{
  "n_layer": 10,
  "n_kv_head": 1,
  "norm_eps": 1e-05,
  "positions": "rope",
  "tie_embeddings": true,
  "init_std_qkv": 0.0341,
  "init_std_o": 0.0,
  "optimizer": "adam_variant",
  "lr_head": 0.00557,
  "warmup_steps": 411,
  "decay_fraction": 0.578,
  "decay_shape": "linear",
  "batch_tokens": [8192, 16384, 32768],
  "doc_mask": true,
  "steps": 7372
}
Each number is 128 + 24 x the weight over the matrix's rms, rounded and kept within 0 to 255. Layers, rows and columns count from 0. Numbers have three digits each.

# layer 2 MLP down (transposed), 640x160, rms 0.0985, rows 76-119, columns 0-159
090162140095127172096129100103117122160153153109166155097139089134127117080151152144161102139161143119147113090140125121137163128107094148122137092095111143132147113111132130169132120135083111173101138162110126098140157143165145137119161112129140095073090090145143111125205121146113119125125162105098119125140139118110125108111137075113127126139097175135145089158126127119111108136119124125162124132134137156141120127116149107121119117114162152158103165124131130185131159163134113
124096094108112125106112098139149121140119116147112082141112124138147135107116152162108119129104100165146116159080178111113145146159139094137124136120120135123148131164109146081127121123135149162147159189150178133128144135110144113098119118172135133152133152121141070140094143117147113107110126127130113101100177177121106123115104164140127125125127146137097152173130134136146120132095133134121144126123106126120118144100134149105092112174178140153140179127108120128109095116124124
155116116135096133088135125122129130132146110150181133137150130134144117144155101155129135154119149103106151117147150094135122136136126123139157102130117132089111110154122179105141170136156161075149139150138117162097147137097146110134170173119155110089131143143120075158165115085092152137140118114150116130096119121144110115118136117114134135117175124154130118119140104124147117149127115084149121110110134107130138155124089129128107111113131130094145119135121113134157130140081150
152115157099142137099129137135103108163165114160132127102142116141141142143090159131119133138113092089159089129107108135122114093159157144117105109118135107173138159172155142120084144139159175110134125109118106122111139126122115125101111121130093145106125109097161121170109079093119137113161131151103113139119158166119116121120115144145145164154140122161147117184153129087155087107169154165129107120086099142198104143130127139145136098091130116132092144117131138096129122092134144
152124091160129132123145140123147131109114129140123099107146165137137096156116157121112107142115179124142130103131121125136124129127120153142135160132146112106128135151152124083127101114133102109125145125148053076129164147134137110143175149134117134107119157101056142102090130141115103116134124125111119111147115145175133119117140125136132114141145107125127143123146084136179128148173134121106118118152129131156134120136093110161145173108143140090129140124128148134124149135128100
099139139069130120131162143102147172117148115118079157107112122131132131098121137136162133127100139088158126115134100162108128097161092160133120131115109119122081134106153102167128130143131137113121109154120179075111158154131163137124138117085110161107138160154085124075179160120151154117140134132113077126093114107128153121178132161098110129108115113079100137120136141117115096098125131117140127103124149092109104082137166105126115155144100121092116142146161141105138141158123106
165109104126136091117114108129123118139114125097131105143095112135113157118088140134142095118120111147158122161089175124135144127162134115113146126134120144123161141137127111124120137125119123132131123141141226149118125153092156129108105137159157115172132139140140100102113141145144109125095162149132156092149156150126103128138125154127135153109139085139108152141157142123136109129075122123120115104110098119129115130112128119115130135148138132126140175105112115121109090126132151
111093124100118092082146044119143139096109119106098117107075130125111155126130156138119132095156101127141094144114112089154168120115135151105139214127116097138172141110103057103164124141100173172151121105133111181073137146129120178076106108144094149160154114182122117113166114124145088126140090136079122140168162133141107080085106098165110063086133147156118165101098135119163147193154118124167171077106114149107137100143142123163126108106099113117118156161076153137094138162153118
105106105142110100109101099106182109134125132126144095139115110132120110099129157150121121152090152128148104148126192106122119145161105126121099130130112129140147128133112140120101140109122139128165143158126198147122135142125158126102123119145131129171125125126130117111095124153152122122129154126134147095124138155111092145115139156153152179140126132134098166138138150124157130147116124138118123066143108116127105143123120130115127120107158126133129214119104144112099076140146148
146104159144111140134128161143168124087184109100149116126131129115115115137104160120148155135078121130148133118079134125132112129144139119135137113120128114129146134125119143112086100082106134141121131127162105135109122137121115155142135126152097126117141162086106151147176143129129063118125123160124124140120123104109149117138128164089095142121086137067136117142085107101117110152122135151111106114110098086143130130076147141108126139126144149100119114102125092167146163140180224
164134104113139141151155153130126124104125118165167077124098115133175095110128105131171128157165165143137110111134131116174109079104152139151152150125141134099122165143138106087139100117098124145150155110104176129126146179146120205123178184133098130168098132095100157110134157086107114085140116140151106112118103104142134130119134098121134144120087144118123121126140126163142106137129111166116140164163126134140086127137140109185165181187106122098126091130119132141161144140133129
071137121104132173111126117137158129097126162152090133133164147167102194086137159135081150129121104155081133106132090143105110105096164124147122132104083120153106114058119138161126135101149112176149118148095190149132148135145086118147106119137118096086099163134149129120134143170122137156128146139109103170137123123148150180105170125159126110142139161157109119136122119124124160158123101142127108074092132135081113117134121166159098120144152149080117183131094111102144148114113100
147111159109096117109085081118145165102154116112075109134120127196129089133091155125138127117149151133126110132104151118091152127136173136133136090116116098142142088179098144118098162174131083139136116129089234147153143152126134102108145132074122124163164144153150105126061157059139128134096118119150138160097104129119077149104099148170125129089166147110110113125119135132144119198150138115131111137112167103126105139139150130146120098122127093127110148149127171113110165123145109
125138118161134112152151103101118136113145141134146124118143110091119135180161117100151179149116155141137122121105132137137110128178121134125124136149157154124129146109139113129125139124138117115130126128142151094145117104110111103124147126152115112108114125164150123134129161148130131143103147114134147126134129145086118110115148141138147139108095159093102130093125128114110123109153133111127117127112132095131109114109121136143153122151166153124118105085111103135095143121113144
125131112126101103154082117137154112131096141123152107135149138126136074125189125097181159125161089136128133129130130102144147080124112122138147155124146144114131125126147141146148163134159065158162131180134099130080149099123151154132142138144104169123116086082129098117154149120115173141201117170107120120134124081110112142142139108151130114135141129196106145157151152159128132113179102125111113126126114115137122156128132137131135110118121135114133133122117151147108147137090146
120130125141117091137106083101177140144106133102117078132113111131137106129115158124106130151142182134148135143126183135132125152182142114145124137154135143133150121114127117099102130131116138140176130157153191146119150133115134117100129117145136132151124141136133116126105142151148125125123133155123120097135159150134086121117141143155137138126120131112102136127137156124133154101095116135120141112108102108126122144109137137088123109161166127130123191154129114133101081122155117
144143129149116150173137142104101125086093139129117118135184120163098161155125083108103147133159148131134157094145154130142122102111137110120128116133162139123093154177128118131140193172152138091102123179115114155137187170116107110140151128110135138127178112136174126111117105109093129138129141138135126108102145127078118140087111119125110144143126115134161151138115140130157129164115135137145122142136138124118112118134140150129140136136140163099103128140107131133127121097147146
111107114138131085125098093113152122144116130133118088128099111145138126117118158137126128133112160147142115150108184154125138153184139120139130146122125139144152128142111138110117130119122134148162145134140212134134140134113158128121112105137137137151142130136140078124099134155146121130113136143132137105114163146134114138138110147154150147131114135106102137142147149117141115121082142137131130099123098125115111158108124140111135110148158138133140185114106118124113082121157134
079118100115103125097085133108169130127134130142129080157073115133134116102144152139103146152098117106161120133093163111130136148172126106122105142132110131136137143139115134092113128135121144143167142162149202136144141142108159138122119115145156143171150140142153081138098109131158111107118131148150137099108154163124109127122116137133136167130098126102101188154127117124128134145100112136137137097126099127118082160124136127094132125144156130141151189116145151131097080141141142
103119082126142159124147150149105147128156152148102142090131164142118130158171153098127134119122145171103149126121164126116103139114083154127147147158153129107137140138125176138147095119105107134168161132125074080135154118119151147104141100150156125119153117130123110123088172156140101127142157133126118113102114134131116152134144136084127160123128076168106148092127115120144105113150124117130150134178150160133131099131098101145094142100163143139128122152109153162149146120107104
130144114127142189109163101099089138170178116163113121092146079125130140113118172114146098084133117127139137127114085128158078112113131097160134141139119075132107167159104117097152132110161171093109110129129128102149122131139121098091125100106160086143091149099150105083123136152138149140115148115108099169123096152138080098108143114123111134184103094127111124090149161159163129191111098110152134143088133089105109115117085160145105182128102146149194093205088153146129093142100079
133146114135091129174118089127087145105122121133143151157148077115124163068115152128166097114139139115090156153143139137104128146117135120123114149146147102129127150132104127152129172141119100168131140119128176135176163142137139126111124126112101140147084126143139089113132111050125092168159112157154119098137131101113131124142108100124121138112127161126172134190199137123140148130096121112092144148137104126168092101162103153111114133139149132124083106148140150155163118142135118
140073127175120144115174131181173115143137126118113104112076143108140112091117112141094125127099135147104122155150167094123117189116147140145144131161131128145108156183119172151112130179151135115126172113097172099110107116098120063121113135141111148100120127088116108096173141132130147124132136128153067134068092116135181111130141147122100131168108142164102134171125116173094113090139121149134172161102224121152133105135105136114140148148156121109138061138134113129156160121117156
147139154156181152121173121128137089100116122137122163113160124101118138109120130161127152134099139127164054075100094101067128162091116140132172078125115141085095124127138155118137150137139101128115153080080167135138131112124160107157128114126121116116187112157166125160096107162156130135116136123124113125112144148150087084117122104177116087173147141137098139109132088102094140151149138136135128138132111108113123111100139138122157079144075117138119140133112111117098196124170158
106080154134143141099124092110155125119135111115173144126094159152147142085101132133132099102110149203193110148104134100149133175148140101128173103177135144114128103115141148081118047171129101127139156166123184153108166161160114135100144144122107088141139177144115153109111121094095087112109138119089121111167135157172093154136119111153078156170181130154086138153110119117214181148111162119104138121143135162126189078148110111125082093101141117157117216137147145068181076142189156
146108127141132089184113132135132122111124115088156108161088143118111137101095180115109127115095120149103156123129120104122178154152110127157102102141114139138106107125115123100133122096097163124139137080152238110122107152096161096107109122152133108153134117129125114124092133138107121137082188093136150117112124121111114136112160120125128115134139119095093126147131150134139113138081125108112124123109117141117105139120097140130132077131149159117119165138133114114095102145139146
125112104132134091127111096100164127138113126113140096157082126146128123129115147136103119135122155137149114162120162134111125147177138117132147129122122135138137129136109132113123135119115144144155154155166191134115129138100152138095118117149136147143139147142140096140105141142147117127113145137143132102111158138127083147121118154153142142121103123123094145147142143128137132112091127130126124122111124117121111152103139134116112106141171130138162187113113106136102081135141139
133109111096086133130096127112079132166131128105104127107112106125164165123135112148163122115113130141112136142170104125157125124098097151125118134135169099114109111097131164123116098142144130135130135113117060148115120144126079153114139144150122160108117148104123164153126131104128122120129099136117145135122119144158110131137148094126110143148143109150132120161145123160137131111129107135120139148111102131128140100140102153131188136136123173155117029163106147118117121102115143
110127113121097092102135107064131155086140137090136174138095123105144144122123099120159116061151089151145146100082155130157124149166118171124129101122148123163129071115116119137072112130093128138079132120154160146144122109103172079131138126088087142127106105124128108105147107145153116132111125197138190127123129104110090119091115109122134132081132082115130148066095189151136080117157110078126112150119114164120125123165126112095099120140124151124156153098080116181152176144098149
169135100088058128106140128105102104121111174109105155115150098098111177160147172123153156132129159092159108170147147066108161131105136142129124152110158111180116122155145148138128153126110087179117176136131180126125164149174165124106139129137117135136181113115114127121084107129130107112090083103143113139106155128099105128141114109141080085162091100177114111109118131113095100128124125112141127127144164074128116120140130133156185125077166077111113186126159124186147114132154170
157117088090144121143113127103121140195121106103135171141153129118126116140129110132165141121133104137120157092143188100141140162154131117142125149157146108131124103090171132089202129125137127110121094133111174141121128125121112140108116147132092141123124141098149117171133121125100124122110125093113143119139117123119165155119149124127160148099136077134097132131091118128142096128157148090131165130142147117140154099102102091080205123131123110121137080078142122136133154115169143
142122120126105157104129103134113119110133181114122176100118141131096128154134093156153090126103124114143123108125104133126078149099151124160128070107129113141134138136158137157159141122154124161097113126112181126122166131180096080163134085136110132155141087116095097152074092116155118132142162106100106124124131147166102132085136120158118138128118122137147148105090128103158113145124147115070090111125097155124137100154116123165124197113074140085122139129117108130173167106096078
140110128134120112106096118117149115137135155125177097123122115144123151132130159167135120132093136156153125158133173128113138165155116100128136103136089158119157123113105137087130119125131135143142150168136186146121129138125165119102166125158155162145117124145135127160070147132146095133125146131145143098133146133104114139072115163145140125137124110136097175123128111141163138159091134147132148081123118147125119118110134141125156120143155151142143161099119146144127072135116136
138130087136157151123089219109148126119164137077128138090143111135079117164145134084116115130074170104110095107116125131150136196124155158109127147121117150118129173128161163130110150135148118087166077107116104165123126087143101143100100130120119134101126073124131133124141132109146106122125147144070103151185128114119125095119140168091127142155126145119108137132101132104154124073141111146126118169163118144152136101113112135148149190149086124127138075135128136111124124104176106
149127153168135108137085071106146114101146156135182120152098115124173152146113132122096136165076172087126170130121112166149103153124117086141105098127110173126108160100161127143135129096144150111150146090118138103152082144097153136131141129139156130153102110123100157137130154139137126118126159101126160109103135118103117146124128134113123113149125142084099106192162136101130101136127093160152140105147117075131141135159111127116171137126185150109151124103132083112114115118098150
135153147130142142151128138143104110118151133106137114125111122129139140122157125169131124143143137103142125136146131127119153118162112163129091119132154105123088105147156133136110136146144118146138141153103058063118117149118101129130134143116110150113128139153123217152159117142102121107138101161101116137137101154109113151099138097119135129111128132138133116151148103110130141123150140092115136154117125140129160139129098111112146099102121132120145092145131123096138122100139116
125090103188124087163116168130120167172158154103150101149130101148143166139168139112147078136151125114100185097158146113118129151172128080150126165121157142109111109138157117136149123140145114153131080135186181125155117121127110124128126147127096108173086174127166143156099130101083154115129140115142101110141136149110151112116148123108136137126108123158124136104138133123131136119140121127130129138121125133100108104119185157116091109116158162140122162148110080167148122151173128
122147127180099143102110112106072082165110134083145172141139126155126113148082112117117172161102143172096106143137128139116103071102143134112124138139167125119129104126089155105148158138137107107121132145111108103157120174126111118141135183067124112097121129164141146143178123072124106113113163115124137136123129169135143119120124128139100146115106101155150122123127159128131101149138134089165145143124123158116092125102136103161113161100096088165151100085111094114138119153143107
108106109138131094106095092113150123134111126124132095142117111140102129132122154142123128130101151146147131147103163132136131158175141106128127132124113161130143124126098138114122135117116127144156140140156197127130130142095152147105112114150150139165140123145140091130095150158156118122103152144146132091114151155129108130127113137145152128111111109109102145129138136140132132140073136133127118091125091119112122148116133146119140103145160138121136193124115129142111096137158139
093111120142123137127109075136126175153103141131137120151150108122102068139105113139119105114166105124158106143096113116175148083121158120121181119142148105140171180120119156123139127121108126103111121120114111152078129115153135051101131101140117107079109108160126146104083089134127145162150169146119149116109119114159115138143127109084116166115131139130134162139075106160153123156128146134118135131140110113150158155120128084153154106146127130120123161114137142185113134120133125
143136085144136101116102090122164122157109140101138059150117130148116131103132158161097125157126140133144120166111174148126115155164127117120145146135109144125124137138132118120110108110122163139143135135126171141147125126122151116114128111174161115123164143138149100145078114148152101123102140135156148123144172145124073150108137144153155117130139121116112164132142143129168090127108133132126145093135111126110121152094130147106115109141168137138153177113110132100112095124165134
140115163134139098143120128131151108121155100155130130146140154100133138135147124152144099080179104120130145087140127115133113135139146135146129153160115122078084127099143113141147131080118131136151152122128083151120125141141141114085120162176163113139113123129159143146168146121119115165147101115135096134130084142103128158109137097158164118140127130130132096167161097128121133129115103176141177136119150126137131139139148123133082122133127086142146144122146066125134157149142152
106104102128136117117083106119158124147121144124134097134098118124127127103120145132135105119103147141160130128107162148138122143170121117119146118124123136161138149116119129111128127145111148123154163156148205161119135176123164147109113117159140142153134118125127101127126151146148127133112142138129114096125133128132097152154130134138165170141118115085096142151167125136147143136075126127159130099132104125094119153113141131119113138119147117147138218111128131119088076126159169
075114117102141137078110094078143122131144090136146210143096137149135103116097169133131148161120128142137138151091086108122123133156117140126137128124163181163107137128132117101143108115110103134101099135092181156157075111142125177162146111138148154112112115138117134204126127101148166097088143147151162191132153150069129119145105103132129150121150144090109164138165136161123058109127105173166139147140129120101119134158157077121149075100122112081092128141116114126126119119078116
# layer 2 MLP up, 640x160, rms 0.115, rows 77-120, columns 0-159
125119095132123107115097123103136133154128163118127119149117116123142130118116142102118092146110111111137107137120150121137146129139108115117132126128135157129124088161111129130138112148115148103137157133150165157084154123107162160125113123137160152154144200137169111136118102144160117114086128126126123126133126137107127143129138174138134147125134128122110151131123109112118109091113130132152121087121103113136092141118128136102108120143138143124138151110124125110126116122140132
102130138087130079163085119154121127129124156134102124117130132110130137121128125101094146194121123151163153123119119170144127106152094117155116111089158172128145109123119074112163111113060118137121106131183138149155110106123116156102107122147098139133106122113132135125137163149133119126131114123130160107135107132099134114132086120131156075128102129127115116151133145085125126091114092114135117134104117138144136125157153128108181128132126105112159130147126086164117123147126143
076087073103141116104106111144119083113129166142162112137129096108161143096119108154111130179112132132170106148107147145093190124166110162119122101118158144141141132113111151136144128113103096166143186120181126080162063117115133167117138128144169078120118122128113118118140129114152100139115135134150113123119121099100137135136130160111128153118081119138111187165124165099138083121110120146146116131103089143137138110144117134096117106141115116098132132147151147109115132165160155
145139123090129149100118108111108186150167145145120143144132124113122150108122115166140177127131116146136103119128131150119155109142118103106111112080138124131121157156115111124153138118073136153145114126118122177127092153130145147136118133097112119121136130130168126146126130136156136130150127130126129123089144117111144137153135158123151113130108148114113120142117183118085092134114124151152096128123118124137131141143111170104100082128115094121107129150135098138121086135130181
133147130101144152090134125081119144112100168131146126152131128105132111108121131177153117123080112087132133098130112125174121177152151111114117146139114137132128084136124154136068087088103139166129158146125154131134129173123171145158118137141131146170108165159156128162145125136121100139118133128111094086094164166134153123127131143121106147121131144135114194069113107087100126126109141117147101109145147141130118111145130178117115130104122126119133143107159157146139075152141114
077115116148118097098089098121138112160121183115108112126114109115163132113106139137129143149077145132130126179134134120086133161150141129131145143118139176148117113122105110097111102147117139126159131140138147109121140113103147144080121117160113154135147124159139113085120138153155106147095140154131159123118131144131148158128102164118157106119144124124114144156180116119150094132101104145146080110124101113141118160140127102070118129187155104141123151102152150151121111138140110
134145129119131121114112145130163100191102131082134101173135138070153073154127118123126126114128138105172137110134118101124150169145113093170076151133075160154149103121067052125088079159068086142117136093154165112136158144106130151132107146134113108172108135145154123153139166133162100085115180148158152128108099146126104103085100135134119088116167154072152174129145076127110105153094096116114133116099098113130145177149140154121095153177109096158152150157095136140083052159154101
110109095128122139130117129140145114159125166119170086149132102134146132118127159169155125124081165102109142148120186127134121132151107122095112103153131126132138126111110150135120103129103166160181136140124146133132136140118152135122121111129181134189120155130096097148105131144147139161123151128146136072111141142102099123117124153104147133122127143134133150150126137145110115134106150128139106104139119113119130138130134135135116126136140126126167144129120110118121115161128116
109158138146108119135119092140103118131107132140089134155102100110162113078072159130118162119125166111152080205107139162146128160106130106110151147115123116191151103152101075140087128087085105137169123118128128140107126167070135138111101096152128116136116147120146093114147187146133106111114115153130080106136164105133097160106093172123096158058113153133149126120106138122166123118115126097169103100105095086110090141144130154069099127124141066169157111128131141160093147128131131
107136104111115125114077085127117142141096116104131125130134125121114096135140121103123155105126129143160098104114131121102133120142171120150123089140057116129121156141088103119129136131107094142130121127117147144114133157111133191187118138135102160127138117129166082134142100136175119093097114156107096171140160108145088135112110151119139119155120144128145136126158173123133100095104126138131134090148070090095163119106129080096069097156144101114103189155117132175105129159151168
138103106105154090111162144166149123096161160116092136149109110111157170090111157130106099120109105167119152160143123126093128172127113113128163115105174184126135073113139128112089107151169150137151151082122141116120139090102147167074121087138177129116160112131133118116142179165140095165086172108181121118098116134101132165136148160105154084089142124134098134132158143081151092104129179190127112091147140126095060165143161127136113152123141115168151141120100115144113082124161083
106132132166128112116139144114128149130125110127161096147126169110163171104110146086162185130135149127152093168169136074122178113162167136125131145170138188102122164138099126150076076142076123181128142140124149113069102154135104159104125107109091123115099111118135080125104133131132131080166148137130126094108099140126108113107157156169161170106141110122107160106079104150120169141118088124135117114079109116112136169132116139121116119176098156128140136145101115126141131143196132
117124118095149105154129126128087115118113110135182075124161126108108130110118160088150089152125114148144153141142138124129139136156138128177071102138172194095119132125137132157176157136151113146118157144124140113150107100105152142129154138117151098110166130167099129110126115126141142153152113145158169113138158144107118148073162145130118141161118109133163196125100116126156108136147143152114136077119110122121119157134136094141141131135128143121090140154145123144146120121145130
106143119140121122109167106111162135127137147103172115140107157131115168123086171117154097136078141110120132155103133131152125148112136134125144153152110135096143117147115149100113133121148166122103111101125173128118137173125130103139120092109112162149112142150146139161065112127144173117119106097104125110100145138160143144118137158143137137124131136109090136123098117148137134137086134118151100110140135106126066145103188160179169152147137159131161134076091113120155128102137125
101133121122129108128085090131184135145109153087122109159111112123147145115146134096123121141098162143153132142130189139138127136177139114145129166154112139127158124122128139119085147106114162139149129107181137130114158132123127149084116128138142135133127152106119124138128171152149123141121135116159132123119130165096088131112147134126137132107118162102127133130136131126143130106119120126140128095126104109127109130122119153110123138167169138126143130144131119110131122125127118
075170100133175077168099163150140140138127139150125132103129144093118113144152145068130160128124124155137115120167129139108127168135135136112114102128146130103133118107097082100138107109087142168138121142116144116117157104131134145078079110169109156123132151123145135114100146137127097154143144118111167124132133157095145138167109105112182121129139148150126140181178098114123111135135101150134141093119092131146142155145127104072108137102157088121149182123136122162113125153153157
099140110127142104139120123139154128143119133113134110109104105137139131123116167130125150138092161128132105140114159132136125143161123109131124118138110112135154135117100145121098138114129148136146149126159147116127120154137133141111120124128125129137148147131134116154123119155156128129119120146130125122106155136107140123131128136126154145128105142141144142117124123132124132123123130117132124097131085132118106127118148128119136116146161157130126148104118114134107101140124121
075101093126127128134112118110143125146092152125132095130103092133125140095162132125144098133122127103144104131131155132147121130162126094073113101134132137111106106136105141121124089126123175156150144154131139111143122132113142132146132144127142153175140172123092127121129110130148129147127119116148138101127155150106133123146132138114152149135117143123138176153136147105110101098144125143147091117129115100083122141125132093117117131120142156134131147137142109119134106138158110
129129159092136088123115102152101159146146141140098123173114093083144128101134104140136172143150119138090089107126138123108162126169110096132130097101104111147134146165139103105102174117137151130115131111158136157139087098149128123105109148129089130112143110128137092125144134144153141136169084134145139152094147121125122100110139158163168118109077167105095103100114157154097106123097161145127096121106123101121097144086139175130131088149130110107097128152129070110127102116120150
115133139065137121077134103056177106116131145117129109121085111104135129163109142170125103143121089090138143132124108142165112166155167144144161131163058115127163082144103061139092154150121153128100121115142143072121133140132158093136101082158158073105128152136095133132155205151145137122155128165135105102079097141162112098140130138132105079096118112066138173094107096125134115125123150111155124137082135122145107126113137157156138135165131124209139143109128132130111066140142101
127128135123154157120127152085100101147163161115100126107144116102154121144090153138129141155057131082127121149143120153120178149131138087101148130100150157171154112142117100143160122099095107180156142140106136123160154144108182150156103115113170150194132130134147128179131135132122116120119119165159126064131119148116133095141121146146159100115160111129177171167098066087108098119128188153124154120143121091116125129148153142137125104129103092119143141135112139176153096147121126
136112090153114130143136101090139095119118114148100083133081149124163179105111143084122137128109143140123140193144171101153112123150178141118148118148116115098169149123127128160086111123159176086090134088134176072140111103128119121088126081144163146110153135119121123102134142119155085171126140141189159143131120104099142096114090144169117091133129122120140121087160138111125148124131104136103129111104127137130068188145104110127160151124127127141134115126163136134160093086136119
076077147100117125074140125131137169124118129115182119158112127109113145161167115138154120120087178113164105133112094149158139140125160150153105124118110141110112129176122130110149145112126140152106125104139172147108094176113122118133121098116136140154152168130159149111141104160161151137150089111100111120086165134141122146118160134111112121149133108096145171179106112097120143141121127128164122081117108135076114166104186132116140128163114136133112123135109132106114152120158128
110144115105184102140099149095109136149095166144114097121109135127144121119117148103151138129135121097111126188139179129095127200176152112133112070144136168125157116159107082115093146131126149172140118163139153106156123111123164123091128097182139141144128156149100093136134138123163120164158100165164153050107155157122130153155105181169172103121081111118129121098135092154135108118142162142131120126072091090151078176155148100131122136122151129130125151135162107142153105145144126
144147159119125116156118142117157123139120136108156104180104148090155124100106157159146128108108144130094130122121118138113133136133087122118121153119065128145122117155102120097146111135142172114120113111179143151132141113107128121148091086129136116104124122136114132112122136144167094132132157122150149165138145124101159134159111116141185087116134185127119114096131148137116155086107117088120126122113131118105088104094145156122118151136164152116115163123113064125111102110149142
101132122160139110150084123109162157145132140114155112164102120132135120106114166123127105119090129107140118132145154143115136143154130114132128132128110160134146120134101136127107110111116136128159146120165145131125152122106151145096122128106155148127144167155145115157123149153142135141098148124149132131129135167091108128113112153118145126102122150110137142118141132124138121081105125121145124117120106128121100141118130150105124124144155150123118142114133120117120115142129124
139125114128163111115156139104109147113141136104130120125119109133147143146100138138106157145126162124128083125104132138153155131125140102144143134141112153129167157179105086101084140095155104145133137091151118119128100138115122135152091129111143105135137131157130125109128145121129190068151087144150088126114149110135135103120124134149111177113154139123137183100107116130140116128135157128181156126080112105110112171088153128135142113159134158124099129130138123138136134159160130
111119060177154160153153150135128082114166139061124082149102109144155156095134153119112108096124129148177118191107117073134133106146171083099187127120129138125144163116107146102091081066144148094147156096143158097121119122121185172098114115156181134185147133222139107089085145157129124143080177131181134109105203116137161155107125154128127164107143146145087166090118152127179111127133144145153123099133127115093090134108190134126157150103125207159127166106115134089130101143143130
136098132160138145103147118167099103120164115138169095090112117114192106092123139144091156112105131094110173133151138155108115137123133128072132112093145132138120130118097104152136121097140113168121082088128159101175105127143165132099148113134121106139171092141118095133075136127159106144111092096130119138142194114082154123126052162129153133090135129135088111126104159128114156108171141148142101123146112058100123092132131155159140123121170125147175154105099125157132119127128144
121104080127174099095135149123117125109116120122108132090129132120144136090076136094092118169116126169170119177145122187124127127142137121095114132124157136107143112122094100154123121111128137134123127124147142157128131100110164128157147125126205118183133131142132119140107143170102104092110142153116125095114128116130108121109082148133150127120157108141129164134124097053174159091133143147143144090105129101131133170153104128116157133138103134122168173085081138178109141102132133
084130113126163121143138170152110151113140101113107129131125116131155165087087146170096120131151148102111144179127128145127135153098172159146140107089158139147147153145115104137121122089166125153157138109111151119158111179094115111140116096150175118106160160124136114107088165138136127137067159121130135136095161111141093179122088142144140152145135159132137153096122133124169156098152190130167131078128111112104111139125151129146130151131169156144145128127081102137107144142134107
112107124116112121144115122146145125181109157119127106165126099100157144119096161101142102154113147141128140157134143126124152134140112123137111127124143141135108110117094115147120126122102136142127123131127164112126136156126166124120121119119137136157142151157102110135116120130148134114105128151121141099097121149107081136108115169105160115136099126124110153150113129137135111132086164143166107095114118124105114155140140123131123105174158114140183141093136120123118114140165130
135133112090157115125137149129199164134139156112120131166068122075169119113123141180135109113121100144119136151138133182128111154129156130115124140061151122129091149144112120151163141079116148148109125070153147134100116187111135122098121102152165130113127133140125121131119145162145117127148149111155110135089081117117150124193139127157149093135113145093120159134179147076154145089149143149151114077125136140139110132134159155138156138119147113175186114116073122123080104123129101
119108093110104142146107131118151155127079100096166132160136135142165117113108131083151124121128134116184128103117122112123126123145178130113160173137098138136140110198087123151125120130117117117108144120147158129089144131095110130144158146124135117164131170168125126131127087130184072099107112159137054146128128123128113113133107146176129142137096138133136170121158116135118168116075055095114086094084079122112105109131138112140102142139110132136111117134107097148129107134150159
100115100136140115152127111087118122163128164126137115136101126134138150127067133116144115125104112144149123174102127117112136133128147110129156092108130154130142160135123137079138172126153126127136135130131114149122110153121127121102131107133147099111143121147170139135099124107139157149138147156135160080101123115135122162191145142137165102120139122095106163103144131133121122129137133157155124143118131143139123199107151119133150133147140154127104129129163102145145128137129172
112149115154185136162096126136065122185133138114141106113132150148102140124120155137137166135130122100055100102119119089092179141131132124110137076131118127158117103144117103142147106159129115142166120156133146131131087141137147148139123106156095149145123135128142079141097101114104104148111120160126164111099158134103128115140119149160162083063149133179115181149116159187108099114162120181151145157127129071089132151129126117135117096160123107132127142144132104132150110171145153
122073139140171087115111149119191151146159110128105137116120132126109081160150136099107151088131106137176107098117109109139109130157110102142124115112093116123111128125125079075160092128120161134130116121127155141149111105153172145118097114186126157119135137108145082136090154150133133139117117101123133146104133072101089148118086114122154129132139141141060123159185137115093114138138094144160157103142102090113139135141150141107129143104151149145134191096094135129097132143143146
093118099147139089134092098108155102152116140126129108132123126138160127126126160128122104124078152146131132131139167119109114144168128119140116124132113123155147127128104155134102121113124127132158144127150141111128139140115130136097126119118142148165140145133145116114132135150162105160127138148129133112115157148109113102124121149121157125122115147150126157138136123120126122112100125114144127111124101123123122128104138129120127122157157137141133158111139124124125117164127115
141139156114151117113126135111135149150166165153083147123130136164159143143102129151101169171121111123140127102124144103104150121141132136152178071094128141117141103121093103088158127155124130130150146087140136134137122130145150176115091136176121145172127109122133101101120159135160128157105108152135114127112135146150099129096077129135144080105124129140113093092149107165106061120161178152113128138115131139129134125148173116080127111155132116159130139135094104157084052171155097
102110121136127116131121119098159144166131125111098110164110106149114145130141154130144116157112135118118137181125162135110138145137128096133156123135131131112112111149132121133141131117133143140129135136128147118125138124106151131112123091142139122140157136163090103145097161147132122139125114145139159109108131154090097147137149130125134103128152140098123119133139132166138109117138168122156125088097107109112107158091130106098115116171166149162112135135107129114094122120142107
109145106126137145149075089137128086135106137105100113146101074129131103125138127133134118112129157144112131162113109150118108156136146164106121108131095117193151095192092145146110140125139109143132139141119126102093130143114120132144148124145121109128143142164112096069142152142145132122089175143145101132148200125120138100144118146107128150130075164129151129082097127146174143064123162099138133129132114088113104103070127114138110090124139157141125131121107157122103114110123132
064121086131137126139080145117132142133110136143119087124097096108144126106135136145138127111058139098137135148108164148118117154168135098118121081122122150131142116117111134082101109116123155148165147123161130136140141136115163133134123126142164137146140130120112110121124100154137116124089149130128107107102169120104110139137116120113128137114145133104135142123140123108136119104123108119151130130128099133125125135136153113102156131124165119138125125120152119120121122115140146
139113110139154147057170133137148119149171133094113079157099067094112117109135150127113135118045157119159112171121122156106142131142122121090139095114149137108125141151096115134200078088126090150174124114169150157102125173127162166149147153129108115142136157166180128099097175152120155139115159117159110126087159161131124185115060158099102128128158135092084159122188178116165111131175115136123124119148157080122150137092162118123151123130114172169118130113077174115098101130145106
098123129123143137085139135109119153149131137156141122124147075124091142132155110140138162147124121139133066124124160147099143113143134150100125113144123124125121122156124133154141125114110125152152124126146136126099080137170150134097136127103104116123135148155129098131134104145116145140153129101117102111107132103131128108161149116114122141114106150103130122124108143146125112111144138128177114101120111132113129119073112134084117096124087107111099115132123117137124114147136164